Each number is 500 + 25 x the weight over its row's rms, rounded and kept within 0 to 999. Layers, rows and columns count from 0. Numbers have three digits each. The size before them is the row's rms in percent of the matrix's.

# layer 8 MLP up, 896x224, rms 0.196, rows 742-863, columns 168-223
106:489510501479468560530498488499432493523483491463511496499503490478484540521551532489515467494499537477504522515485493473511503475510544467431515462482480508499484503507
096:489525455466461523501518529483479471515500511505487513476523497492523535506470523471540542482528523521455521448460461511483456474534529514532500519527512534469503503482
094:561486563472474510503540508467455530550510487503486492480509472463478508528471542508492504544503513514477516495499472512500488562525481537508461513495445535484478476494
100:555503478533486532498514470465482490491494504524527484499515485501501473493507492512452494511507529497533485504487496507502507502506508516531484476510542520481475523511
102:533515504500470500476479493512538502520508493484501463509549497501519545504500517510440493517525511509514512476526490510531575488490453474494530475490477462526487529455
099:525482501492534536537450525482466519492491471507531479478478463552488525510478528463522524473539496540496449509508470498494485503464500530501510465507479537513540556485
096:487489477514490493500498493495491528492525464505503519509520537537459548483476480513535529524545433518514502501525499494505505525510459511519484503490481482510490490515
102:519524527532538498494504487480501507536533505501536467484470475511528447493523450498477525507489492524508547492506508479507452553486496500511465497550512506534499531500
100:499500495464470527492508463467467471537507494499526453501488436492547529493476481497525507498515499527522461491494515527529498476488449482490538491517529471497475508467
096:525504532537486495499511444504499494520496477476498510474492479518504489493512463518519506549464565503535563489533488530498477526500470491486447482539504547470540516465
095:474542522510489515527463501496487513500457578468495503570537524499499477517507512480483554540486457468544496446512486513492509512535494512539481530531474497499526491495
097:545479482501487515497492535511477477505524500526523532483508518501460465477514506504494517515463522538505531496544569522502514501500495512493488502479515491526520527473
107:502526500468500481531494492534498460482545487547530473472508480497488469486517496488494548493486522486450471487528498482472486511567494524521513490524487477517523491494
108:485506465462496542528504457522528451471483548490495504534507495506506480479522530518494499518519495463509464507510507431528445507548471511493456522489520486493473525507
100:480498465521488519518503463496507532529509550513516537494497470549526434502481491481521486537467540505515471458498505514494487496461529541490515497504519490501499543525
105:507478475527476509522490492481508518472495538457484532540504500498511528515481485509509506487532458498533479510520472519501507513519502463528529513490511535504498503517
104:506547503474503470500479479480504491497507495512502509512494510513510542490485468502484540541467520504516465490513500508500521478495485437502509529531515459529469525480
096:489471440463477466492543527492504493515516513502469465473515534528483475475465477516458501546531495470502476506510452479524527490500453502475518464535503484507506455494
102:495493473518499503570501491451506520480545475549500460493526528517492467535487481506495501522485500520537496522503486491487508554520463512494514548486507454462497532508
099:476521532481475492515516471488493473472513513510508496481474498533475456487457464522485522483506462477490527536491521513494517512471506518491536517490502479513523488497
099:508553499500527496516509493489462486454508549489526511459527496517493512450494460484497487502516555515512485483475531488485511459475482507501486526510503484490510479512
120:548486467519493538508488527504518489523472492492500546516444487499480483507433491516498478442551458474498515533528515476514488511471509515547544487480546468499478508538
101:505523508496519522460513541484511515511501480541460505489498516521509495462460491486499461467551497511517471491487520459508502457505535512548471471471542523574484515536
101:510502474508471535514538439490513518497496465526518512523545510511522493542507560479471539483496471485510433532501445506540508547524537496530499460486495478497476522480
108:494475491516462499492523523511465510507493531474499474503479523485509532507455508483465448471523491483505507532440507523505499524445515476543480536524495458520478499511
102:453483490511480487502487498523493525526504520506503495477492530507503473457459483498515507499488496479551537474494505542574527509490548534503480522498544513525491539481
087:504469448524487526495531472502488478511491491494528466533536496519478505528529495536559520485474494464515496515525508505461496495512494481509436511487486515534508514467
109:448533463516457546508479498496505489491507509461506490508479479525472463476495469527500510496525532458516501536490501507513510509549486525509476497482515508468439533488
091:433520493483522538499552508475502547490515482499451496453514519508451500499472497490494510516449474501488473494537499485450512497529527531530494475462457505499483503524
107:567524483531495539504454495470524514497467498483521548526537547510504486527497474479485488525530542522542501532492462516538523484493493520474502501473508489521478504523
092:504539463475477503503492546485449489508473553490527520463548534510518478541497488485492480500474488497491495519510516460492509514423501526499436505511506492463518502520
099:476509542445524511536489484502502464445497493519523479480550528472565515516533485509531525536471510525449455558472477471486500502449551511485545575466518474483514474468
098:551522496502542494490512509495488488517495481516529507529502522495520512506470521512502485508492496513448517493510500532431492496498498465482490487494503447483501474524
109:517505522496520497525553542486515519476507503488475530495497553478526479517463473470501454475496470502522471532474516473497540482505512534486480525447494491492502499540
096:465499486504504498490522540513467490494507507473489516477481465470519510516492494494499494492475529463499494532445514498461516475534471485561484529478504477491490514528
098:478522456484482399512499488449563511530456491513524542484510500501495560484507476524505513517470470485523495517512506522509485556519512517483524493523512492447505514456
112:534520514521489492498510516549510511480518493514520502486523473467517481516488549507528473504497533461502525530491517520461492478503497474556559476568513512505487507516
100:539520473448471473518469510493475517485498496491501533494498517444524511519501510449520492499487504490466537531504504536455476532483477488486492501520490506492494495543
106:513504533558431497505551488491520491496529485468478557503538489511452484524434477499485527472506451504504498511556530538533504479518496533466491484483523511437495477522
099:517485548509543499539522468475464516494511523527511494493526471478508498440503494515553500498492519482479528562543501488456485547478492489490475492455480478483510489519
109:510531492478495537532499514506475503514550488501505509547530495502525472547490489542479510475494510489503489487520464480511541514470491517523477455546490476451488499492
097:540516482484488530499486536465474526489547450515499530459523501481521484474530464504519513452485560508487532489491500483549499520518494494537466509498512480501473502487
104:477495486481526508485497513487494509496516480545464492499513498493542544485539504536448483501485494511532491528461487501509485457539488542470500480528480514506551528486
109:496485493464478515556448504505524481508483493484471522499509501524505506509478516499535504528496493494504476500460536461469505505519509464507498505486518524518497504495
091:485485480509536523532541487481455504494543471501517508468521496465502529539516514495535504487502495476497505521470505503487536509477498499546538531499509480515475514492
089:471534539477487481511534543489517493525478490479503522509531491543522499498518534487486537496517471526497445515468472476508518520508506511507506469509486476497513469481
104:492502491483490505526511491462512498504503531531518513520548537510455477502460483479522493530495465539526533503503522499518505492455495513512519449472483523482478479530
093:486498477473523493500537491512488492520543537492514503531505474541476529506530521500514510508457517503455482469464478480482497475466510455511444503477491525470487476501
093:437529561514507458471491484492518490471487488498483510506512480470538500484547522463524531478532511498488548485483478497506478550485512505463538501487468484488522527484
093:495512528490486502501521539481551518474496493471503485489516466535536489507462500503457498540492544524522497506505481530468512496506501494514504525490460476482502531558
113:501527485497472493493495494479510481514505495508478485450538456511503498558513553510487484456495523530502512525512452438485550500513488513521488502518474531482495520501
097:547531522482510515488510441470529468466518516475549484501520499499501490487502484524488486461483504470483471527501473498529513481524442528514497465441502527500484535476
103:470497535461513530496522515493464490479489516486539481494551500438515505540498540513419501516431503462512472481514513478523520537505536509495461490495510526537483509476
101:531523500472503469525528508515516450458539492432489512487497531498497535497529556517530568512465530515502480501509469526483488583512457494522508497516500480517518475500
094:509550505512507445508543519474483506500507535488466508520494505453520466518505507525518503496547500493533530464467482506518498495493556483496468481506509484524497503474
100:487529510549483497540491468545464480482498499503541466563498482497511532503522491500505533506537524529497545520498500478461471512504501457491499508485511485491482491504
108:512493472504474513541478469526479516519502539504497510516439461518495490496470489534508455496522497548509500517483475492512476539477506514525502527487491441500459521497
095:506496511496464508483532537541475481511508520536515495481486564515503498505443529522525497479497516433520516513481450527458467536534481503481458512513524515531490465545
101:527570521538512507523514488540469491525462465480534479482500483550509514488536483501505495482475519480504506504532491468494459479515521510515450512511450494505477493485
107:504475487506483515508530461486456498485534496585556485460503450542485484513512528508494500502518516482479475485517506504524495497490498507493504540454481497524518525516
092:498520505498501473481478537463515492514446502552511536491534482482495495494503473510497484483489530520515479476507449527544498495513529536479512540494481482473467510508
101:529505481482452508445557486521506504535481488499509485539492461477472503493528477499491488486502539551501477488460514482485510525498500483509508496503553527507511452512
098:521527492495508521493462472495486488526489535520501494488550508461506508498484480511516505487449512527485573515491516492520486489456523469594494468502472491497496542510
096:514482472484503495488473499534513528533471497477531548528467472531508546500486512503539525491475515516495531546505521472464507460474511487531481518520512487500457445461
099:496527515470517515495483539525496510496468490518521498515543469496501523489520504607499505491488518536494480526519513480474516512491537498494559525480459438535506502493
091:502501469467475464459506567531483493506572518501541494527518504455459496525478519479451499485510505535459507485478487467498515472531484543492510524491517548514529469524
101:522464479472474509508526482503527485511540507539494429554499484512492505536505527502477534557553494470526501515506483492471485512467480536499512490542529474503482501463
099:512490538518479466507495532472505516506496490467493496542486506479488482501521480516484501507549457472488513532508503539501458480497428530490489487528499490462509516509
105:483510467507522500488523488526474503536488486502512486523503523563535498467490532491540496535541507523507487504490491487483512530459491465534474485493491519483493476525
104:528509536476495505508534469479465489480553499512512526550531487481532469550512472449484491526497504508525518487518538521532512499519551503533497506500536471486489536525
100:513533507535537534509550482504470471521510477490507532549520504543456494552548516490488515545503493468466515497514491488532515463483527523496510526497505495504453474558
092:466501517496509504512504495482505505486494512504520514500480484536532489504484499481493503492529498521451485521484491530493469502470520486518501532473486486531499469555
098:518481504466483513505462478523493556506493524505464505547515484469511510514486487472503445520516435538476456516505488460448442548512509538523481534564464483489492488490
112:532502482471500509493512505484486543511483523477499500505496501496468479469480439502492456485520491463488484537452472464517476472504520503523469524480484532480510527487
103:495476445497510527503485497487523498509484512541530520465529480461526527526562515508479481489533507500524540481451505498497528546478498473453508519479507486517491538525
100:523501537490522496525529499481529534465499496503520521509490481466479495478495451429531475505508464482508519479481500499516487511506512510464476499492488472486526494538
097:519485490499525523508506472472493493506462480517479510477496515504502524513515519476514502495503446474485523501463507532507488523510514525521517496504542477490466554513
100:516529483426493516503491493504579499497499472484513492531500483495505526520530476518503544492505528522532502505483540481524516526504527503483490501487449503490491491477
099:502485480534508497538502458494504466508514487510520484473527471521449481514484546510509526494502508508502477511509483527513480498448520529503496494511479493524505506468
094:511512498488483468480507523451470511480488508454518495506510457490522516496491505482477508512492470488520477481498493481482479489532527477513509509475486509502475519537
105:531471491462474504519528505520494501491511531535517517507496520520516518518509508528509448471530480447510499499501517509474511517504467454504532513538577487499452532483
082:526567488541492453517499518517478490478431515473515476466492487498512473478492508450467484512495485531477521470498460516454497472498507478508490505459476500536519504533
096:502514481462540473495512492488493499493504522520477520492494476477505519471474467502508466508511510512481482452487512499538494511489476506512563535542485475500490500500
094:541515508523499471520476560482518458466483484486516485482477526504501534510504520487464486503543478517518515505445532517523549482466524507497518513465532514475553486527
094:474490535461491492507464446463519467478484517472480470503515552468507527454511484513510476530497532521485482480508489468530464517469483508499506494523465509477498516510
105:508514482482469497508524474462472554493532592454523486482515504518453506533530491424442556501494500493492552477496527489492494483527509500500471521479472485538507541468
104:492474517462511489489493500485477520524539497481483470500512507525535503541537527514546507514465495506509514496533499462516533524527510500489486563498486511469494484473
104:542512478489532471520502506499458495509512490509492498512507467499494493508528531495441505550494562451469515534485445483477503489448499527475521454493503458477532496505
105:525498502481499530457495484525470504509521494499466487518494519463472481486502491520539503474482512508480511526509548508512492468483501494518488517472499462514482525493
115:456496517486507470510479548473554490458506480495485528483479508459526496483497497552489504519512507501528484487508517518500511453551460551523509468476457549511480502484
100:519473504508429520505508502510510454533481529465458485573479484491506491517533497470473501502546495565511510469495496457516511502479513497473462469514495518495479490539
099:483466506513506542492537496473539549469504485502539474511496501503508458472483471505477469524491493470485516498530556483519490497473462476475506497505507488482498496506
090:464466512478510501520475528458501450486531461486519545506460510523523495503501496423534489512513484507510505517523510505543555514509503528550508483509503478511475480533
097:517482507520510501521586478474509511502545481491559524538495540485508476505511506493488426505473546518468508485522534551486489574460498525509523528460514483499520511530
102:485492543508500488477513536464549546503448483499513505542505487522497515519534472560518489503492488472486499493501538475481522483515500499509482500494472511484489505453
100:554516487467521473510498479483498509513508538550519495492469455480468531533507498491509501503436496540485492534489487495482505507527492528492500488479468481424491454545
103:501529506496558481517551500488488457505503558514537457468475460517517513485508491477461502523489525466480471481487471494528490484558497534529524498463469497449472497457
097:477505496490504466486500502418477469520519494523502538460525480531511493474518527498526492477510509522545527463516465502509527532482521511518491460488494524449482459533
098:489513498517481505504515496524529492523483471501485486490494478485522499505512493495532509516503496516458453489538554503526461515532510528461550496518519496505473523525
106:523509540536485490536475523475468524527511466496497504459512538488491589501507550469502543488501457512532493483505458498476490514482484471494478491489499452497530514500
097:520539507486497449540513463529532451459502499502535492502549509513515519499534467524497454489496492525505449493517525494526547504448489501498527478548490481504486498498
100:526510503525513523534499492467522508493510524514507536525509513509534488531474490503526502491503515474522519524457504483470504552509474483507498512470566485535498514468
097:528508521493459510466520513478534487430537515518536504558480511480505534481494496553484515504483477515493480525451562537511544488521425510527552483483491482488473479500
094:477516530487557501465533476482498474507513526520528495486508530465491533499513434490468513497504484490494451524512437478523495515485449512520535491460507537489480506513
101:500504512486519521501519503490532496444487508474527538528522466526466469574486463497515452519525493503544526505487468515506532518490480461477538526505499547468517535529
104:541481515543504493492450431534505508517506496490481512464518499505505509484458501522519470524480521515506515489460465528495451452492492469529512539501548478455490543505
101:458526457451499554527481509523513470505522466486495492517529506502451508526499525489528501507478537493529520529477498500497506536496489484523481478534470474459502505488
101:459500517490459530481428501493470555500506513454491480500545487502505433518520488515540495480492505511512546491512473490537515514500483467526508538494501493516491462516
108:487455530508469457498511530529477518497494505504484493499443505491479535510478485499457503522502489500516492538479509461548545487476452499510503530533504491486495540496
098:547496510495513493505490535460493494526480491474471486472470497484476493492498498525467539486457510504489522497520528496518503538491498546536501497482502498472484495531
103:467554544498538543551526504554509487511484469453493489498482538514513502505518521551509534536465502487517474521496517484494501521495514463516493518471532497520472524489
098:501529484508483441483521470489503519524495507484501417473516548500503543511514462504531527503488480512528496519506510522525546510536501477482485518461484488481489486487
105:506525523481510484480492505508515465487504506503513484526502493495535501505500481499473502453532488508506524487559523483496574499489490525562520468538517527517506550532
102:492511492492509497496519482500515512514480473508487467543532516459474505520495475469495527483494510503486498516504532550514536550537488458570498487488517499524479464535
101:512479440516513535525540466509478479521482502491501522515498442516542469482493479529494490573501479553514559451494484497482506517449484481510538503530528548516501497485
093:504500547558516509485490486534520514500443492462459503491562500508514542497508526477524552517485516507470504481506482486509516531506527492507511534547469472485541489558
096:581506506505460503501533533462502509547490478492466518518513448526547495488496467457525510520518512530525506531526567523490467461483489521532523500529477467504471479468
092:474517492505485489488526459485493480524521506473462473503469473508514445526523504526522492506515483529503473439482481476542490496551465495511489519485495495496478462484
112:485496526513574480519502485500506526489504529496478516540542498513487543528557461481478521529490494528574496538499473475519488477494506544475485555494517503495463541440
085:475480449483494535482461531482492482457511534503486503479510478513470486497507497500428513520498521486531482534544500498513518511473507521483478530500511551564520516516
108:508488490486454505466491454460508454508499505523515516507513556515508456551477490519523496474513479461506527482518512487554514486469466484489507484512508517510485504535
107:516475502483499467529517443470455493473486507485499456530509500507444494495473493540483470474530484535508527547500542542529532527468464521522512513490494528476504520545
# layer 8 MLP down (transposed), 896x224, rms 0.182, rows 742-863, columns 168-223
107:539499491510502520535531515533531542480514494548510493504450481519496511490450488555539483528542528460485490518516483503482492495511489499532513512482506532487549546480
095:498473502502538486509460487503549497501510500545497487524519510493482505495507486513456456486488493472482448499529502479512498475492530522476541449502466501501470503490
093:467503482490515518545525497500506501529570501477447487515515473518491530488475475511460523498521482509522535533481517459559505475513479468474488498474488511478511479522
098:457461532443473485512511483505467485482454492500494499473493509491532459497504525473551492509497530492477505505469518527471531501535501543483501565499528522510536510507
109:518490533490532521502471495471488474517504477493470498507521533488515499500457502498504502499544565437491497502472512514488554480487538450476486509529491543468542519502
101:501497537488500474505468497491490434498479504484432480425540481487491519526526520454456523547472461462508538508515532509521479513462416498498506531472486463474481542510
105:494497467453464464502543482506482506505480511494514472514479457495478549501477539482494501499515512511533513482482509477509470501497502451509526521541471549505525520506
104:509482517490525513521534465560516504514505525538527485521529511510522519480476511542513465518501561505521485526493504521484489484525510502476488491508501488491493481474
099:447493542477476451472445483530524495506523491539473444494551474510493506507495517469517507500474466542526494507516522515535524463463501550466475469475452453514495471503
109:508508515496459483498501528522486542509546500516511532488505492456568500519488496480486513517540513484489492513468490468512498445520483499460514502525502495477501498522
093:545536505448514479490507468510484488494510514523493487470510533530505539500512502490537476510482491480516534502497510535531518470478480479480493514504475491502538528535
100:513531545509511524483505512476523470545526471447464470525489499509536520503420525525494504465512489534487488485485487507515491482478549518483545539480467460504465473507
105:498529502473502512491559501511504512504509503502528515483484490466513506524530498508493447502510518443474515471512490491507519495458529446499543471514522519542530522524
102:510489534489440517503467501518470490474476451490499508447524516487521508468482476483475517490509479530501512463477540483522497480473486477519503507509495501478454476442
090:472478502499507466449456494495495484519523478490468472519455489452468524534502532487485472565478489502497536488503514478508513479498529489488485510469547504490489502511
109:514495523450496535475466523491493550525519486508468470561471496498534524530462473499527493532454472482488497521483451471420542467544472492483502463470490455480502466506
101:450491493464485524508491520517513503495525497516483511471524500503521499542491496482530501492488496502502499490506465461520487527493515461449496482498461502548509472533
097:511482513516458535521499484478518477539530464456466536512508490517494610490469544500471506517496503507505457478478494521485496526507515490464511481488505483503498562510
099:451540463470507444512503508491474499517510482487531463494545487469478507519522529461526505506497506578525499483497507507491525453489521502514518484478501519491504503512
104:465539485533517516501517540509514522522475510540501495497468525493521500520504477516513529504494502528552501444482484486515508452496538488497513524498493501496493477526
101:474530531496519504495478512513502525525519535474484486488499500513479495486439493522505506506524450523475498483508535545522529480509479528458477468477511468486524501506
114:526516471529523521441507516495478493524483544459486509540452491556517551468492569505470536512490507498568503514522498535495482506518456483515480491516500511491514535520
099:493546496506480513530493513509500477456486493488565505458536485479535522496502485486485517460532529460461509534501506516491525507503525508517475503496502512514493486480
103:517499532497524487501516475450448458481511499501541498533484455534522542501528479465493463478484477516501494489449513493494557505517502467452504509482518491506484492438
108:484465508512470479492495497492449480505498518495487521505477502539478494524444430568500516555508463471511533502495472495472506505470512489477520533509545557473499506529
106:486506502469529528533470515550473499498552460546526480538438494483504545458466425472508509528543505505495486518498512477481526447471525461482520514492489485511488490504
080:485486496445495554490485484515469483513478498494501503470506483417496488460467517487531518489519538507486481484513507496549518511552492486518513442488467473507493475458
095:551531548491506508481506525473511501498482487488479549498471535498528498494496475537509499481565483526509496572491450469476482470528544483478514531455503512513517492490
093:495503466487492546513472504553487548490499518500489488489539487500503479504516537434517506515485512493575491492553514521549467521446488504479505465509524550451505549483
111:502473518504461466482526499495504536510489505468497486518495514486464479510514497507498514499535537526522499548504502476534484488541545488519542477507556483511502498502
089:497486511472491515524493498495483485460508513491476544512511477491483498486495536507513504523453507541503505454506504622504528480507563515493491496500519520470530501461
100:505458505484503462529457536498476498536481537501493511496496485504498494518517506535461493457528464509544468500515490528525526464543486498494466508516498424450531488467
094:524491481461520521529495478524570519502473472511491500440544491512517491462526525476513472496495480507511508477536517476523443536523482487483524511496519517533525489477
094:505532520503459532498476532505532453500519491499492481447501538431503475486521485509485404488529465484485497509534507480511504493519489510484475529495517493525499476491
097:517481512513491513459488491512519499512469534470491479479523475513501508464435529498478490477507499530526516486469496525516499513508505475502500478458477470508497472490
090:471520526571472511532524453541499482494531506501515474546501509463498505545482479505494492491524496453500455472450501453475513527504477524459499504500509502533506509498
112:492503528452491470497476502525476521501504477495510484526536509498497483520477532452537495457478530488496474552498521486492490480501514482512514499442480502453477476478
097:471466519467510470503526497496529529475491489449516485488479476500485495512503519518467509511510457512484466479505523464537472490474490533509513508501510526491474503512
100:543485471540478495478488435490503573498522521509499501517508496512509499484481516477453490484525502508522496483518506526496509460487513505458506504476481504422503469493
110:500494513488494471492531509468523493530506484489483500481476477495526481520446473484516521502484562479455517495462508508508480521460548519491475511490461511501517456521
103:491519496473439478498495561488503487501510457494508560479502482480488489510502533468564548495488514533470543562520491545500483472545513544495519550477538490481485473524
098:464567522484489478483540465477506496507518472525541522467482478472514487539509487475522518488517532489493478485479485499519518520479505471425497525490501492537540490521
116:487508487469520528494524478449519554512469469556457514533504534515515458501511450493474548533518533486511470551548501498482484498483505489472530480540472514450482499498
111:542522536512506485494488539497503522520507540532512483473494492484504517491480512453511491533518502480487559457501458501507465487518500558456482507477491463510450476457
088:502540487530527486478498542503494506495488496443493514506450517500515444518471483474495464497501479484465497521507444515489417551524443485449498504524508520500484492486
087:517471470461488483503551483483488529512495478492452510469463509478471501447552467519491533483516513517500507504486476541553526477544490471481483482493492537484474482499
108:516457505535534506478522524488528489537511503525500496505513468518488495528523438489496515459490508504504510513503480466496487503470547520511491530502516577504519484485
100:479477519526501494448461478518530511493448494534499456485477506479486495506500498489493528498467520503505535486459508484488507520476485499496519463524500440487536470519
103:526478505509522573560510489471513442507539532501492493502486469499508490521513499485542517472482493509517507523508513480529496515529465501479487489514491496504460479513
098:506468498505512471498499495505466527480427496487483550477493580502496494502530496477493513489525485492489478499484558479492492513481501503504504498525518519544489497473
116:489505486489484464516475490466467502504529492462475474487512517506510525487474511486514525558485515517463487501544535493481477497479523455572473506510508511506507484476
087:477509533483494503455509479542518524520504475534464468492484489496463471482506499470518526516520506484476503482518517521505479517549483502517480518509491455465493465512
106:550483547500503538505517509539481510472497476533510472512517475514483492551526470509520518512519495498531534503553472475518496497501497469472498500478484495455489478457
102:503499492526476508489513493513542489502496489546511480501488509518532501461493484524531526508467506456500509520444463475454516413458475470486484504484511547504497540474
097:474497461491520496484520497536541489493502510502566484466524521533477496487539504495515476491476532516480493527505496517485456484501475522550481495523504488458507509500
105:520468519560537531492472485529481464529465482502512459492505536471510461522515498516504507457527503478508477499526547508487519525507487500502543525508470523512552464489
094:530489516464472533447508490521504481477525472506490516530457470460506521494542491527524470476534518519497457502526527518511512472501512470540496488527445487445514536523
093:540501500498518504504489483497488526526484485493471482433524548506505510548507519480533509492529480508526492526520492465488502480461509506570531486459474479519496509447
096:479517501494510499483512467476519464498489497495523516515473511486498495500510507519536528488510532484476510483465517506491504501508488485474500505503484484497525510503
097:484494546541471500465540477458505493531489452475488479470516440496514500525513528499548448467477480467503510501510459528500498501532511479500473518539491537495497510500
095:487493457519486524462527493530474488532516467504518469549471526485498515511529526497454478467476487489470517445503493484524515505451530468527501471521517534490493557494
101:514488516499511542483493478526459497515483529518478480532498473515497491487545556536485502459489519552545516493477544472535434497519477486496523519480471535489478488522
106:488558479486459477475488473534507505522500463486532463524522523463534476473519569518512494501508521466437498494506449518487454456513548467561493496506481490477539525522
097:475518532475517472491490530498477441505503504517500477556516488467544523544519479492509504509488457557508490534491460492527522485526484523481497507496519523510519474544
104:545501492513502505446526524520501477495503515449506501502512495501498508488490479489532547525494492459481481514507472474452524511494506478511538495499499514467542457487
099:498490504498534493512517538510532510515464486520463485504547536507471498508473482498493489531467540411513537526509472519465502502477458527480514508529503520484511538540
097:471505540507496540478488453519515509485525518473494455526446463471503476482490538533517465476546474501486499506540442495502533521506513469467486489504539531483482506540
095:506499521509501496488507500526502490490530484504485464510494498479483495492517514493524519532497518474529515496530463499505463476511498534541482496511519479481525476480
115:499529509518543506448537473481466447494534525503477459507510495460492550494531500508508516518478522532542496480482474461466510477571538510495469520486475472493487524505
104:496516475494527491479503500531490479491540455498480492503490516483475493537521492486485569538526455459486536506524492528489536518527499506487498518509524520456501453506
108:505507488483512548516481502468503523465492509470490557494476499525480507505520513500506517532535492498534505524544507486479448464544502477482567516458514497521513518487
089:510498505530504519516512544503533497499549520551473458469493547497495546530494464482492466492493530538510520471518463507508526474484504507495484505528491521496505497472
101:501525490484526508505537505534499452542500458501491506510488482443497490529521523510511465473519485474503519500551489533519527510459498491485478439500520507485512531537
099:482473522546550498502502503498526498501512466506511508494494495475575466513527488544489485461487494485508454497494526500485521476565503497493502517506494521473480532505
105:483502513512475461548492507489471449498483488461486498513482480458509491493503503546469509503494501535514550524510479530508483491434473522539494497510461482485481476507
106:480529526484517479470488510521497485520509501523505521501481497453527472473490526454507516494453483527511486471459532516494526518495458560511469557473460484475467481470
100:518501508483489522504450489518450535506532505486499499482436526488498466485493503484536507474517532484492490495506517512505506504520520479499493507494457476527495541470
101:532542477480517526547507463489497469498472462461478515541483514499493504502502504489529508499529503511498486490525528533541490506468466526525523474514469464489509504458
097:499471503475520488473516490493489517493474466524500455524486486471508524493527466475449456511488490516535533480504499497493458500467501476497470479523503497482508513482
090:506512516452522515494524517510504479540545484484487504475517489432504486469480447489514511519504499506523552492501499522564518469492453477466519459518458469485536462499
089:496536512477540506469525496526539512520525495507479498457489483488543500508478499458535499495455497534505474539491507501464482476469505483504502506499459459518544461460
079:491521502477506517443505503510486543485485521473457502510523507533477536506506496478525510493490539554491463501501463464525547524484514526512517509476493503487487497468
098:469489503478484492516478488514518527467495552463513512468475453505494504464518443513525487498494508521525503482470500508504439488495493460477498520522546511456479533497
094:536514520464544527516512498521531510508494508512524536465554535515526506498531466499540522505494505477473473519555511526482526534453491526467460505518465504492534532516
084:494507494506490511468537496502465540507497495493530517474483487530498457531481517541518482498485465479518507475517510529526525503516524496491489524530503525532494472494
110:493492457495532485483493491528500505490509501519547504524477495532509513507515535580528515490525547463472498479562512489508520472498488468483487500505512524482456519492
097:486525507487525529479522509510479543476524470533489492480473527493484484519523457490483465454525469494447451465522497531491493551494498508541507501524503502504515492444
103:483522535489471523547509504541526489507477457524440506525482516506474527500506496504511506478450490492468527536516509515495456559469467469516519474486460516492542486467
102:511517506557536489523513477461584472476475499550474475465529517509499474470508444492447458505495462518470469483501458504453521537528495450487450499532456507473529519469
114:482520484482498505467479516481498495526489459500513488505488492510514489493462530524531469496513501578525496493536497503490516549489506536477458476492505474510489521543
092:498414538536522508516462548505473543509472467525516504519484521518508478476519463441494483478471532505539507498534497513527453454533512503518472496532492505531503499509
099:512542508510549534516493517471478505482517509456497488488472466478509540498503515488520521508477520509482463504483505478493510483509520516506548512462528470492501516518
102:503479453509540503482488507496493512520505470515486501466444509527491531486464492517548453508471484498519527547508467512478538482488493513501470494493478486506511495485
096:489501514488496501497496539548577515510486479523479502473447521495506512454473494485501521474510507426468476487471471486495522496517532528545513479497465485530472516461
117:518457454493472509501483508521523508510521531531498514519487499498459526523481538513488520479503544502446527496536522523505475525497507496495494464496530487542514507481
104:522505515504533498450485468541490474494483515493490525499513537469500487527486501492477495515536477468510501524519506484557539504502490502505494505494510484487513538509
094:470498505511506521506485492511511497496547519513483477505517450513491527520477496521508559550488486500503545477566508546495498486491498527469498496485525513490475494499
099:519480461528528492503449518513510502481440504500468505516477473520499484505499478502487495517513483495494512536488506527490479495518456453505528492494474496490487509518
098:479517480489467493496486483508528480493450516513482551487491514474495553522493507499487479479460478509540522510509476472476495498453528504460482495490534486520520484539
115:491496501522507492522480478541509524434513505504551470458527520518513535468523462529492478511529488514516519486498519473458489522508496486503514519493497491491548495517
098:474469515490494504504516479504514484492437444510490523486510496519507505506509535522490512481509523479529521509472505418549434515486525481501531511532496510493536546510
087:547527503500518543475522473484515514512482547520500514502524511533484538510502482508529502539505479510540508567487470535526486497468499511503499506493492540532518519511
094:515459484522500512480468490508476484533479490501482476490485486520483518481485512517524493490508526502500476481503491507495504536526501504466488519509488476483476485520
098:486512516491497517497519540508461548518471540516497522464498461526472523500463479480525488467481482485480454454492542544478513542533506482515489500482504495439510513533
102:510539524533521546478509519522520502490484539480486516477466487482501484509516477532498552478477498516495525491460448519494482514497509477486483487505474471516478494497
102:466483478513510531458486515485472452506523502496504485516519505468509518473512447468479478506531501526525511541518506496502495458483471449493513492495493478522499531508
109:493517492507497473525511522488491470505489494486531451466478458539465509520522503520529501525486490497504535534510514534518512509497497472456518490518460510481489467522
092:498487492538523465512531526481545496494482495503481564476513498456524498497508503516459516496521527468516499502478541490520439494504503459484478525501569534476486468485
113:477509482515535488479469504505484501491489522486476478541479507473500582510487506499542465456501498486481527502496498520515517472496520523505572481543519478494511521512
090:488455523493504491474460497486484470462519444555484457526524546476555488505490541502535460500466500499474460535497453525523489508510488534488487474536467512514533512449
092:505494535518510514521469472500454534496444494480506506499473477543457466507514495497499486504504513497491459505493514471528435507519480467524516473507499518495506485511
105:494500501516493479466453472550500524527461528544491538477458499471490485508505492464544460482496502488503496509491501505519489506490499488482524474506491478535488475449
108:444501508519541514503474472519514504500474502481549517520508459508527485506466494493506544490515469520483445526500529483503527505491509501520511515518522481471532546521
105:520519473506503480528504529533468502511504468559523545489498493494510507529537528504493498521504472460542500500493510448493486528507527538502503522537496524535473492504
097:489505521517495499455478503539497525513472527466518462508481475488545431481509484525504529465504496454496490503485499532494444500540496497484519539494445508505530486469
094:506507467464497499494554487510505486519481505515539527532471522492510446500460520517492484517524449472535530506516523480498482510521480498461497496485454505517505525488
091:486556535510474453481520493486498508508504534484479525500473471477528516559438522497515484509484525450488505560537494501499519497534493480474518528455490521508489507474
090:503505508515563472452474502501507480513482480476501477525474507482514498477493477489509488507500499499529511532508502534485516548513527490453489489518491505475495486482
107:494505523464526476477523561460514535494475489504496535532517468481468471495527529486491527544526430473505508509506506520484522495512507534510492476504543485464502445542
079:486490474524518448509506527480521521501489499531515463466476473493504511449471466486502512483490519502494433498489513440484473487516512535462505484505453532487496501476
099:486530458517534495502470469511507491494487532513533466520504475538488491476488516505516524553494498516484486541536498521561473525525506467514521482498498480505516471515
118:472511507502517491462487494496412488480441500513490452470512475496513482485497510500489453496518469529490470498505507508550537495506484489481480542477522481482489516509